Part of a small language model's weights: vocabulary 557.
Each number is 50 + 10 x the weight over its row's rms, rounded and kept within 0 to 99. Layers, rows and columns count from 0. The size before them is the row's rms in percent of the matrix's.

# q: layer 4 attention query, 64x64, rms 0.309, rows 14-29,45-61, columns 0-63
# k: layer 4 attention key, 32x64, rms 0.303, rows 13-28, columns 0-63
q45 085:44 36 35 42 45 50 51 58 52 52 50 58 45 69 52 57 53 53 35 52 29 47 54 56 33 44 40 47 70 73 46 55 64 65 43 50 39 60 48 60 41 57 54 48 57 54 57 51 49 43 34 38 60 67 50 38 48 24 56 47 45 51 62 36
k13 087:50 66 65 68 43 55 36 44 59 55 54 45 44 49 45 50 62 50 38 45 55 43 67 61 48 48 37 52 45 44 50 41 48 45 54 48 48 48 73 45 35 52 50 48 45 34 54 48 78 69 60 61 43 55 50 36 40 71 43 56 36 48 65 49
q14 105:64 49 51 31 38 49 37 46 66 62 44 51 71 52 40 43 62 43 59 49 40 38 58 26 40 49 45 60 55 46 44 48 59 51 44 63 50 29 45 45 49 57 38 46 52 53 38 39 55 51 59 64 60 41 56 57 64 50 58 50 33 33 31 52
q46 092:57 77 42 55 50 45 54 57 44 47 48 59 53 54 60 53 45 57 48 43 51 61 47 59 55 50 56 58 58 60 38 35 55 48 53 34 52 54 62 53 52 53 36 26 53 27 56 62 45 67 50 53 50 43 48 71 25 59 54 62 35 61 37 57
k14 094:54 59 56 52 41 49 49 36 50 66 50 29 42 29 41 66 24 51 49 42 53 44 60 55 43 55 47 46 40 28 40 63 47 45 40 37 46 51 53 62 54 59 59 42 50 48 51 53 67 39 58 38 40 54 55 47 63 56 52 31 54 70 47 42
q15 090:60 47 42 46 60 56 59 40 37 43 59 49 60 46 50 59 59 47 80 47 55 56 43 53 45 55 41 56 43 47 66 60 56 63 62 37 66 43 32 45 16 55 58 49 49 62 59 43 50 44 42 54 55 48 59 50 55 42 62 48 44 39 63 35
q47 110:20 49 51 54 52 39 60 42 48 42 63 65 66 60 57 65 44 45 44 41 49 35 49 57 65 36 62 42 49 79 46 49 49 67 49 47 45 42 43 49 59 55 52 59 76 56 54 55 51 64 43 49 46 54 37 49 48 56 53 47 46 50 62 61
k15 090:63 52 54 28 49 49 41 44 57 52 60 51 48 49 52 30 52 53 30 51 56 38 32 52 44 41 62 47 38 54 54 32 56 45 43 40 41 69 53 65 48 29 54 64 40 49 49 49 61 42 35 42 45 60 50 42 32 64 46 55 69 44 51 37
q16 076:49 60 43 50 64 37 70 53 66 56 47 62 39 59 59 35 47 53 43 34 58 51 42 51 50 59 55 42 59 46 54 50 53 32 44 45 56 27 32 46 47 58 43 58 34 45 49 54 59 54 66 42 56 45 49 63 39 35 24 57 40 61 56 51
q48 069:45 30 61 43 64 34 50 60 50 61 50 44 46 46 49 42 47 48 52 40 55 67 42 65 43 62 59 43 60 44 55 62 67 41 30 53 57 55 37 32 51 43 50 72 62 58 42 49 63 44 51 56 35 45 67 69 53 48 38 58 47 55 54 40
k16 092:63 45 45 49 43 59 58 40 44 48 37 55 58 37 40 58 43 39 38 35 42 59 53 40 43 39 53 54 59 66 41 64 43 52 68 56 28 53 51 55 75 56 59 51 45 39 50 55 47 69 36 51 45 40 56 30 43 45 60 45 66 43 38 56
q17 093:63 67 44 54 46 66 34 31 39 59 51 32 64 46 40 71 50 58 43 60 58 37 49 46 58 58 28 43 56 49 39 64 38 53 52 42 50 51 52 52 40 57 63 39 32 47 64 55 53 49 31 48 60 48 54 53 46 56 36 50 54 67 47 45
q49 059:60 43 48 50 42 63 49 35 29 53 49 32 44 45 40 70 53 38 49 61 55 40 56 53 71 36 36 54 60 40 48 62 39 42 54 53 36 52 66 38 55 49 50 29 58 48 63 55 58 55 42 63 46 46 58 40 44 58 73 52 52 51 57 57
k17 086:55 33 45 42 69 51 61 44 69 41 53 49 55 50 46 64 42 44 40 47 40 47 59 45 48 59 54 46 44 33 54 66 36 44 40 49 55 63 61 43 66 64 57 45 47 39 32 63 47 55 45 33 59 63 38 35 50 31 46 44 50 56 48 70
q18 088:51 50 34 74 63 28 49 58 52 50 49 54 47 65 51 52 41 64 47 46 36 51 57 42 54 54 46 36 60 51 50 58 71 61 44 45 50 50 46 47 55 43 44 63 59 41 63 69 60 51 42 35 70 48 55 48 42 49 27 29 54 51 57 43
q50 092:47 55 61 48 50 65 56 56 37 60 64 33 31 30 42 47 46 37 52 52 57 54 52 50 46 39 46 41 42 37 56 55 38 61 68 54 59 54 37 39 28 49 65 60 37 43 39 56 57 40 49 60 40 44 47 62 46 64 61 54 53 62 40 63
k18 095:43 68 53 56 73 62 57 46 53 57 50 65 32 61 38 55 46 50 54 50 36 43 53 53 43 70 50 57 55 49 48 47 69 51 53 52 49 35 39 74 53 57 58 33 50 55 22 63 56 55 49 50 49 61 49 50 64 56 42 52 47 34 56 53
q19 067:57 45 41 49 36 56 43 30 38 51 53 43 76 37 40 62 38 58 56 41 52 53 69 44 43 44 22 56 44 45 27 50 51 62 58 46 38 63 50 59 48 62 46 37 55 42 46 62 49 51 42 38 60 40 41 49 40 51 50 49 52 63 51 62
q51 056:48 55 39 44 40 78 35 26 40 45 46 64 61 47 46 59 36 53 40 53 51 42 68 40 54 44 37 48 42 35 43 56 54 58 62 48 48 44 59 52 53 53 59 44 55 50 61 51 61 49 38 39 68 47 55 39 59 41 42 60 64 68 39 62
k19 110:51 41 38 48 39 61 30 64 47 46 49 56 62 53 43 62 34 44 62 46 55 52 67 47 46 44 32 53 58 34 45 67 35 63 59 53 31 49 68 54 51 54 56 35 57 60 54 27 44 51 52 42 50 34 54 43 54 47 51 44 49 55 54 29
q20 086:54 50 51 63 53 55 31 39 46 58 49 44 62 49 54 57 48 55 60 42 41 51 70 53 62 33 33 40 55 53 31 49 33 67 52 63 54 58 69 47 64 51 50 46 41 55 67 38 42 33 44 55 55 34 68 61 38 54 58 47 50 46 43 43
q52 068:55 50 38 48 25 64 34 47 35 35 49 49 65 49 31 48 43 53 41 57 49 51 45 52 40 45 51 52 41 48 68 56 43 66 35 50 66 47 58 60 58 30 50 47 60 46 29 39 41 50 55 42 47 39 44 54 47 72 60 44 58 58 54 48
k20 103:54 51 43 41 36 62 40 65 39 37 55 62 64 58 44 64 29 54 52 37 51 53 47 35 45 59 26 59 48 53 48 58 41 52 66 55 34 50 62 50 43 66 50 46 43 63 56 64 55 62 53 52 46 48 36 55 57 48 67 69 55 61 47 42
q21 096:46 64 22 48 41 56 50 56 54 36 53 69 39 55 55 49 62 42 40 32 51 36 61 48 45 47 46 47 60 48 40 52 54 34 47 55 56 46 36 40 43 63 44 47 48 41 54 50 29 65 45 24 37 50 57 60 54 33 46 41 45 47 41 44
q53 078:62 48 60 48 49 33 54 47 61 45 41 46 48 56 67 28 30 53 45 54 47 59 52 67 49 51 67 59 40 40 51 51 44 39 43 54 42 64 65 66 57 58 48 48 55 27 59 38 41 46 46 60 39 63 47 54 38 46 46 49 30 36 43 37
k21 094:35 62 62 44 60 38 47 49 57 62 44 36 35 39 57 35 55 56 49 69 57 56 40 42 48 65 54 56 55 65 46 32 55 33 45 56 45 57 36 34 52 44 58 58 30 49 61 59 57 32 50 66 38 48 40 57 53 53 40 47 49 51 64 45
q22 096:63 49 52 55 59 60 19 70 53 50 58 45 55 43 70 52 44 43 43 41 43 38 60 55 51 67 44 40 48 27 41 57 38 50 47 52 47 52 39 63 51 52 34 54 36 51 58 44 51 36 29 37 56 47 60 44 42 53 56 45 44 60 49 38
q54 101:62 45 46 46 39 71 44 36 49 58 62 52 60 63 34 44 40 43 65 70 45 69 53 44 57 45 47 61 66 40 52 45 47 41 52 51 41 44 74 43 45 49 57 50 45 44 59 38 50 54 44 28 42 38 52 60 69 59 49 41 44 47 35 56
k22 088:58 43 47 65 59 48 50 56 41 50 38 37 54 45 47 51 37 46 52 47 50 54 67 74 65 30 48 62 51 77 43 52 56 50 74 50 30 38 55 65 56 54 39 52 46 51 38 54 53 54 42 43 37 53 36 59 64 44 52 52 49 62 43 51
q23 071:60 60 63 49 60 30 63 53 74 62 62 30 36 54 46 32 75 58 52 49 40 58 42 56 52 51 66 43 48 48 52 44 67 39 44 45 57 34 41 44 52 62 38 56 44 53 49 45 51 55 67 55 48 60 55 57 54 54 43 51 54 47 55 34
q55 071:51 63 56 41 50 54 54 52 42 66 58 63 37 52 40 34 62 51 48 58 47 55 43 45 54 69 53 45 50 66 54 36 62 36 35 60 74 48 42 34 55 46 44 72 44 44 45 67 47 44 64 45 33 52 58 52 60 61 42 55 60 38 45 60
k23 147:54 57 56 42 53 34 67 42 61 54 45 44 23 49 49 44 65 55 45 71 35 53 34 48 48 43 63 45 41 61 69 34 65 40 45 42 55 56 32 55 39 43 49 62 39 56 55 64 48 56 55 55 49 57 54 57 43 56 41 56 51 29 50 48
q24 098:61 38 49 57 40 45 43 44 37 78 52 60 53 68 56 63 62 62 54 51 49 61 50 51 48 46 48 57 57 44 52 52 72 43 45 61 37 61 44 47 59 50 51 56 42 57 56 19 68 40 45 48 47 33 61 53 42 57 53 51 31 44 44 46
q56 101:39 51 52 54 54 44 59 53 57 46 56 32 39 38 35 37 67 39 40 73 31 58 58 46 55 40 40 38 44 47 47 41 41 51 59 38 55 38 54 46 44 50 65 59 50 48 54 52 58 62 65 38 55 52 64 61 38 32 49 42 61 43 30 47
k24 091:54 46 45 54 29 59 39 56 44 58 29 39 44 52 51 43 62 69 56 26 55 36 43 31 33 59 31 51 56 51 58 46 49 49 51 51 47 50 70 56 44 58 69 36 59 39 57 29 44 55 54 52 40 49 43 56 48 52 52 40 51 48 39 58
q25 118:56 64 30 57 55 73 37 58 58 62 60 57 56 63 40 55 54 53 56 66 45 38 59 51 47 51 42 50 33 54 34 47 50 41 63 75 45 55 51 57 48 56 61 61 50 52 62 53 57 50 36 60 34 51 34 36 54 56 47 66 42 63 46 54
q57 118:38 43 37 49 47 43 28 56 36 39 66 38 51 59 45 51 37 57 59 66 64 54 63 62 52 58 49 52 35 60 47 38 49 49 76 43 44 60 50 66 52 42 57 48 60 64 44 62 49 53 34 62 39 49 42 61 48 44 50 45 65 63 52 44
k25 086:65 56 49 40 71 51 58 44 42 46 51 41 75 56 46 36 45 58 56 56 59 46 45 44 52 48 60 54 47 50 38 36 65 80 49 44 61 52 43 50 60 61 34 42 35 59 67 50 55 55 65 54 47 71 55 52 45 65 56 43 44 49 56 53
q26 116:59 50 40 57 60 52 57 44 39 54 30 28 51 36 54 44 75 51 50 60 38 53 60 42 35 48 63 50 50 60 52 54 54 50 50 39 56 51 52 53 59 58 46 39 45 34 33 49 60 54 45 46 57 46 53 54 30 35 38 40 53 31 32 68
q58 129:34 54 52 40 40 49 68 38 41 48 46 40 29 28 42 28 50 53 49 43 43 52 30 55 35 47 57 34 54 42 41 48 56 51 42 49 42 36 43 43 44 49 53 35 66 46 65 56 56 72 57 64 55 48 56 36 61 49 55 51 48 58 49 46
k26 098:38 42 59 31 43 36 44 37 55 47 64 50 33 66 39 47 56 52 41 55 47 46 58 45 44 43 35 44 35 61 57 39 72 38 41 60 49 64 45 48 45 44 58 53 33 57 56 45 48 42 44 68 53 51 51 42 71 70 55 51 47 32 51 52
q27 098:71 48 70 45 26 47 60 53 47 45 57 46 66 52 42 53 52 47 45 41 50 34 33 38 58 57 52 42 50 43 70 41 54 29 38 46 46 41 51 66 72 51 34 45 59 51 61 63 41 45 56 65 54 58 50 42 51 52 41 53 46 61 52 56
q59 111:52 62 55 39 60 51 58 55 69 38 39 44 36 25 64 44 52 51 59 54 39 53 45 51 58 57 48 36 41 64 50 58 57 41 49 71 43 37 53 52 58 61 50 30 58 56 24 63 62 61 52 46 43 65 46 44 59 60 46 57 49 58 41 55
k27 094:28 49 49 62 46 61 55 45 48 64 56 52 44 54 40 45 70 41 54 59 33 41 29 55 57 61 60 42 52 50 42 27 60 49 48 49 59 39 44 62 64 60 44 62 43 75 59 51 52 62 41 49 39 58 36 57 55 64 36 50 47 50 51 50
q28 105:37 41 56 39 55 44 43 60 45 60 63 23 60 65 54 47 34 62 51 43 52 48 54 43 51 49 61 38 43 55 72 47 56 52 56 35 38 72 48 57 56 74 57 38 51 37 50 45 48 51 34 52 46 58 40 57 57 49 40 57 42 33 50 56
q60 115:50 48 50 44 61 43 71 46 55 55 57 53 55 31 58 52 58 25 45 50 59 63 39 69 54 60 24 65 53 57 44 41 53 36 51 46 65 54 53 61 41 34 54 44 51 67 38 63 49 39 49 50 67 55 53 47 45 49 52 40 38 48 36 56
k28 114:52 54 49 51 54 42 50 54 51 57 42 56 39 54 29 43 69 70 43 77 45 45 44 56 41 53 57 60 45 68 52 42 66 35 57 55 66 56 47 53 34 33 57 59 46 46 61 46 57 45 60 46 54 62 44 44 60 67 50 67 58 51 67 59
q29 099:51 47 46 40 57 52 44 55 42 57 57 59 49 47 55 42 39 50 39 42 43 43 55 59 54 30 45 41 58 42 55 50 45 56 58 58 42 53 50 59 41 42 38 50 44 70 56 44 49 47 62 19 30 48 25 53 49 62 57 61 60 35 76 58
q61 115:50 54 49 65 41 50 44 66 47 53 56 49 76 56 58 52 45 52 45 60 64 56 56 62 31 48 38 26 54 61 56 42 46 58 71 59 51 46 44 49 51 40 47 54 45 36 57 52 34 69 64 60 51 56 47 74 52 62 49 55 59 64 53 48